python train.py --vocab_size=32000 --norm="rmsnorm" --qk_norm=true --init_std_o=0.0 --schedule="wsd" --decay_shape="linear"
Each number is 50 + 12 x the weight over its row's rms, rounded and kept within 0 to 99. Layers, rows and columns count from 0. The size before them is the row's rms in percent of the matrix's.

# down: layer 9 MLP down (transposed), 3072x768, rms 0.0341, rows 1154-1166, columns 0-127
# up: layer 9 MLP up, 3072x768, rms 0.0676, rows 1155-1166, columns 0-127
down1154 100:60 38 55 59 41 34 65 21 66 21 47 66 61 32 64 49 54 43 50 27 27 50 59 43 41 51 30 75 50 74 56 59 51 28 42 51 33 24 59 52 59 48 45 48 59 63 58 57 39 44 45 52 22 36 51 47 71 54 32 60 53 44 64 45 56 46 50 66 37 43 59 74 55 43 41 48 93 60 67 68 54 40 49 56 69 32 44 64 48 44 46 41 33 43 48 74 65 56 46 54 67 52 55 70 44 21 78 59 38 52 47 40 58 59 63 49 38 45 62 50 45 36 56 43 53 55 45 59
up1155 099:45 37 53 63 62 64 58 65 55 37 68 47 59 35 49 48 58 43 48 66 39 38 49 55 54 51 49 49 64 73 49 48 49 32 60 39 66 59 63 74 33 41 59 54 35 55 57 32 34 31 62 51 55 58 51 51 49 30 54 47 33 71 20 55 35 56 53 24 77 64 54 75 62 33 43 40 54 38 38 51 65 55 27 65 44 40 58 52 78 58 51 57 67 62 63 59 64 61 63 57 49 64 64 35 60 64 79 34 62 50 50 69 65 40 40 44 46 43 60 49 48 52 64 31 38 56 49 35
down1155 099:60 54 36 65 63 31 69 59 52 36 56 82 50 49 63 40 52 43 48 50 57 61 52 44 61 54 49 40 30 73 46 33 63 59 43 45 34 43 53 54 44 50 46 62 55 44 61 61 58 45 63 50 40 39 63 60 42 58 39 32 51 27 64 57 24 31 54 54 71 33 67 59 46 56 45 56 46 57 51 60 32 38 45 58 50 52 49 38 47 33 61 48 44 70 56 54 51 73 52 43 47 52 45 43 31 64 59 51 50 52 32 64 49 72 27 39 36 68 70 55 63 53 42 77 62 55 44 30
up1156 098:24 48 57 33 56 45 35 78 42 55 34 70 25 84 43 51 35 45 53 38 44 61 64 46 50 44 62 47 41 46 30 52 66 63 79 55 49 70 46 51 48 43 41 43 61 40 58 76 43 56 62 53 62 65 38 45 45 27 69 48 73 60 60 56 60 72 59 39 54 51 46 63 42 19 44 57 53 88 51 49 48 29 56 56 43 55 56 58 56 21 54 61 41 31 36 44 30 46 55 46 32 56 42 61 61 55 53 45 33 60 71 28 43 40 71 61 39 60 43 54 37 84 46 44 44 46 52 53
down1156 096:44 37 43 50 44 36 66 68 39 40 56 38 62 41 53 48 56 70 50 64 52 65 75 37 52 65 40 65 48 69 71 42 45 72 41 71 65 49 48 69 60 55 57 35 36 46 54 46 33 52 48 29 44 35 43 41 47 60 46 46 48 36 56 32 43 55 35 56 47 49 34 22 49 52 50 60 50 38 46 43 66 53 82 34 55 55 30 55 48 50 38 57 57 45 49 59 50 53 67 51 69 43 66 40 34 47 74 56 50 62 46 48 55 57 42 47 59 54 39 66 27 37 45 35 52 52 60 31
up1157 112:48 50 57 53 42 38 51 72 76 53 53 49 43 70 37 41 49 58 76 76 43 52 52 43 44 42 45 46 60 41 68 50 63 54 52 49 53 46 39 61 32 34 46 61 79 62 46 49 84 44 43 38 59 61 54 54 80 50 45 52 43 52 42 51 53 70 52 16 48 38 36 46 36 40 69 59 64 45 62 48 20 32 64 34 52 27 64 40 61 63 72 36 36 62 56 46 41 65 52 29 63 81 64 47 67 38 49 32 73 34 43 76 44 51 47 53 43 43 47 48 51 42 56 43 61 55 71 49
down1157 111:37 61 55 52 66 36 31 58 61 36 45 58 39 53 42 41 65 50 59 41 65 67 48 70 41 40 58 51 49 50 60 54 70 53 47 56 63 58 52 47 29 56 30 44 74 51 61 59 78 47 66 53 67 25 54 58 46 46 47 50 44 31 55 36 47 41 46 41 34 32 49 53 38 47 42 39 44 64 40 51 60 45 42 44 61 52 60 56 46 46 57 44 38 53 32 45 48 45 68 63 60 44 55 63 58 43 50 45 46 45 45 53 78 08 34 25 45 47 67 55 43 49 42 61 59 68 71 60
up1158 099:42 56 54 34 33 38 18 40 44 41 28 34 63 48 49 30 53 47 67 55 31 47 58 44 46 33 51 80 42 40 58 46 44 49 51 30 48 41 50 35 26 57 40 35 57 18 54 66 52 46 44 53 27 36 49 47 74 56 47 68 42 63 47 46 70 45 44 59 50 66 69 38 59 60 71 52 77 36 62 38 57 50 48 47 55 44 54 28 51 56 30 60 53 61 55 54 47 64 66 58 64 40 54 55 44 30 48 49 44 43 42 53 46 51 38 28 47 58 37 51 53 51 64 78 66 72 44 63
down1158 098:41 44 53 54 55 29 57 43 53 50 46 50 37 35 40 44 66 42 40 62 47 68 45 40 49 46 50 45 41 61 57 40 53 60 60 72 43 58 43 35 51 55 46 85 57 50 68 53 53 52 30 40 42 43 46 51 62 60 55 54 46 49 64 45 75 60 21 68 36 85 72 55 28 48 49 71 40 60 59 51 40 47 66 63 56 13 52 57 61 53 30 32 55 57 62 29 42 59 81 59 36 47 23 45 49 49 62 78 51 41 44 58 42 54 56 57 35 52 41 56 53 78 43 66 33 54 42 74
up1159 106:42 27 66 56 46 59 57 33 51 44 28 66 72 55 54 66 47 57 51 55 56 65 40 61 38 51 63 51 45 53 59 39 38 47 58 44 43 52 34 40 35 64 49 52 35 44 55 37 82 52 57 58 65 35 37 26 37 65 30 39 37 56 60 22 57 64 57 42 38 51 59 44 33 51 53 50 33 48 62 38 43 41 55 57 58 58 63 58 35 69 55 41 48 60 44 37 58 45 45 65 50 48 58 68 63 52 59 50 29 49 52 60 57 59 45 48 40 75 57 53 40 43 72 52 31 53 37 55
down1159 100:31 62 40 42 29 82 58 31 64 27 38 51 75 53 56 37 45 56 50 49 61 44 40 42 42 39 46 30 52 61 54 58 30 38 68 59 30 48 38 59 41 68 53 50 50 50 72 48 73 53 54 81 66 46 43 55 30 86 62 60 47 57 52 34 59 60 44 73 41 65 65 41 44 35 37 26 51 61 60 57 59 36 41 48 45 67 31 71 47 44 46 58 49 77 66 60 66 60 46 56 51 48 39 58 57 54 73 60 59 35 34 31 38 62 57 43 73 62 35 54 63 55 48 41 46 45 41 59
up1160 100:51 42 70 34 48 56 65 33 26 47 34 51 58 55 48 37 46 60 63 42 39 70 54 53 69 43 48 55 69 54 42 41 50 46 56 73 64 64 40 51 62 47 65 43 63 59 41 52 72 59 36 36 56 43 58 46 40 43 23 58 60 50 32 58 54 41 77 36 49 36 67 51 68 65 43 61 50 42 70 44 34 44 61 54 57 64 47 40 60 44 58 35 58 29 55 42 51 56 35 43 56 48 29 68 63 62 41 32 57 55 58 21 35 43 40 47 73 49 41 62 34 48 47 54 42 76 44 44
down1160 101:37 32 47 45 42 38 40 66 35 72 56 66 50 49 60 48 38 40 60 41 44 62 51 80 45 34 35 58 58 43 58 38 52 44 53 46 48 43 47 78 33 57 65 64 35 35 45 46 63 30 45 53 48 49 55 56 51 44 43 59 35 52 51 62 41 55 68 39 61 43 56 58 51 51 46 60 50 37 59 67 53 58 46 60 59 49 54 42 71 48 59 46 50 60 32 39 45 69 65 49 56 37 43 36 45 53 49 53 70 56 43 55 30 44 43 40 55 45 71 46 49 40 49 25 44 61 59 57
up1161 098:57 53 48 45 67 37 60 55 35 46 43 51 51 52 49 41 58 51 62 47 72 39 63 52 57 38 35 72 52 66 48 37 60 47 57 70 52 50 36 51 58 56 59 42 40 51 47 61 47 55 27 65 40 33 40 67 55 46 60 51 77 31 61 53 49 44 49 41 40 61 45 54 48 50 55 35 36 44 73 54 31 52 54 39 34 72 27 42 57 72 31 41 38 44 44 47 51 49 44 57 54 61 66 70 42 54 38 60 36 41 29 60 51 29 63 38 58 38 54 35 48 36 57 40 45 26 60 66
down1161 101:39 29 63 59 60 41 41 43 57 63 53 53 51 51 49 35 46 34 47 49 47 34 46 49 40 75 56 66 45 48 57 54 61 64 47 55 34 52 79 54 45 69 73 51 52 78 51 46 62 67 46 43 56 39 55 67 50 61 64 40 49 66 42 66 60 57 50 53 75 53 61 51 58 48 35 52 37 36 45 31 54 71 42 46 58 34 39 48 38 38 45 47 50 41 56 33 47 49 56 54 54 61 76 55 53 66 53 48 34 19 47 31 43 38 30 54 46 52 64 43 48 56 69 44 59 70 42 49
up1162 102:53 44 54 63 69 70 60 67 61 55 67 37 51 64 35 58 59 53 55 30 30 59 26 76 44 46 52 55 63 38 41 48 37 33 53 43 46 40 69 45 52 33 61 57 38 59 45 34 63 64 38 47 47 59 46 52 34 39 42 57 55 42 57 74 41 75 59 40 56 55 47 31 50 42 50 42 47 50 36 43 53 52 46 43 53 66 42 44 53 38 54 61 73 48 41 62 68 51 62 63 46 30 48 35 38 36 57 49 58 52 60 46 68 25 53 66 51 57 42 44 40 56 47 45 54 51 11 50
down1162 101:63 44 52 52 52 53 45 42 54 47 60 41 31 46 67 57 45 69 35 49 46 53 43 62 55 46 49 56 51 65 44 43 52 36 54 44 49 54 63 49 41 38 53 47 71 63 72 49 64 61 23 24 52 37 63 61 30 50 30 50 65 41 51 28 54 61 61 61 46 37 45 57 49 29 43 44 47 57 57 39 38 68 43 64 53 48 75 57 56 51 45 72 57 40 38 58 60 62 65 62 34 38 48 53 34 50 54 69 78 77 48 50 61 26 55 40 52 54 60 25 61 61 22 53 51 63 67 29
up1163 102:52 41 41 52 54 54 46 15 49 57 33 64 54 39 59 54 49 60 55 50 49 45 23 30 41 64 38 40 50 55 46 36 58 44 69 38 47 49 40 41 60 55 30 62 29 38 31 64 46 66 28 45 50 45 34 30 62 40 54 39 64 51 38 63 42 45 61 37 67 52 35 44 25 70 67 38 39 77 44 56 52 50 53 52 49 47 38 69 53 65 47 39 40 50 42 64 44 43 64 61 56 59 49 25 54 54 67 65 43 61 34 76 30 54 54 66 68 45 55 47 30 44 57 61 25 51 37 47
down1163 099:50 57 46 40 38 46 79 47 49 52 45 55 62 61 35 67 40 38 29 54 44 56 53 65 48 60 69 59 59 64 60 49 44 47 52 53 31 57 73 39 36 55 50 66 54 51 65 53 39 66 52 46 25 62 37 34 50 49 73 67 36 54 45 34 57 68 48 51 28 65 71 36 50 40 51 34 50 46 56 59 46 37 35 44 55 47 57 50 75 60 48 57 47 47 63 54 45 34 56 53 37 60 43 42 72 54 76 43 63 45 24 56 45 41 67 58 52 48 44 45 32 64 32 42 47 64 30 51
up1164 106:52 57 64 70 49 56 39 48 42 43 62 58 47 53 37 59 39 46 60 52 50 54 48 50 58 49 52 60 58 45 40 65 44 35 40 49 64 67 61 30 55 50 51 56 53 42 54 54 48 62 45 55 47 43 49 45 35 52 64 53 83 48 61 53 49 56 56 56 59 55 72 18 35 51 44 37 44 56 50 24 57 70 62 45 21 32 55 66 54 45 39 50 28 50 51 63 59 41 46 60 45 43 33 54 43 41 35 42 60 45 27 45 42 46 43 48 46 53 29 52 57 59 23 41 45 57 24 50
down1164 101:40 56 55 65 62 45 58 61 55 43 56 54 38 60 63 67 32 40 47 46 44 49 64 59 37 75 32 54 58 73 62 53 66 61 68 52 53 50 34 51 69 67 40 75 54 46 42 58 40 53 67 48 62 44 49 55 45 54 40 51 59 70 48 42 58 43 60 37 59 41 56 44 52 59 46 42 51 51 63 50 55 46 44 25 51 64 52 51 46 53 46 54 55 28 45 48 68 44 66 54 59 68 61 46 47 58 58 50 62 38 45 41 45 61 76 51 59 63 49 73 70 34 57 49 46 54 26 57
up1165 100:38 62 44 51 58 61 61 82 45 48 55 46 66 63 51 69 12 51 66 21 49 30 36 31 51 49 33 36 44 42 26 60 48 61 44 51 57 63 48 39 28 33 57 54 53 46 58 52 31 62 27 25 52 37 42 51 54 52 63 41 48 58 33 67 41 57 37 59 40 68 47 41 35 49 55 65 55 56 57 47 47 23 55 59 38 32 51 58 82 52 70 38 63 49 36 35 30 59 37 54 59 54 43 66 58 64 43 46 62 39 61 48 50 71 21 43 30 50 33 58 38 47 53 52 71 64 58 55
down1165 101:43 52 66 72 36 46 40 47 52 49 64 44 45 43 65 86 58 72 61 59 48 58 58 41 40 70 52 47 51 27 71 56 46 67 61 64 60 50 59 63 51 64 50 65 64 56 55 47 32 62 43 47 64 66 61 60 51 58 59 61 49 24 28 45 36 62 22 27 43 43 78 44 36 37 52 49 43 49 55 48 42 55 71 29 71 55 65 38 52 31 46 60 58 70 60 42 62 45 59 49 47 57 43 37 54 43 57 69 34 41 43 32 61 42 15 66 42 39 58 23 43 59 65 44 38 54 45 64
up1166 096:28 67 41 58 44 59 66 53 41 51 58 73 52 51 55 37 63 65 53 72 64 12 39 48 69 67 74 53 42 44 33 62 52 54 41 51 46 40 34 25 60 53 76 44 58 79 43 45 68 40 81 60 44 60 58 45 60 55 58 39 43 32 26 51 59 36 32 43 51 58 53 50 47 42 61 51 67 43 37 48 53 36 54 41 54 55 63 32 43 48 62 47 56 48 63 53 31 41 31 70 40 50 50 73 38 55 26 57 49 59 66 38 53 48 56 44 44 45 48 63 59 36 54 64 52 42 61 52
down1166 100:41 56 42 58 40 39 60 72 43 22 28 48 56 43 57 58 51 41 56 52 65 29 43 33 44 53 36 51 67 43 41 55 62 40 29 52 38 51 71 53 50 29 42 46 43 40 52 28 41 56 65 55 58 57 45 65 56 41 50 47 52 56 35 45 51 41 67 50 56 35 31 58 44 64 58 50 59 43 52 46 45 55 66 65 48 54 58 45 39 30 71 45 65 47 49 28 38 58 66 57 35 58 33 65 52 54 51 37 43 63 37 48 58 69 61 40 73 51 56 44 37 58 62 44 57 40 53 44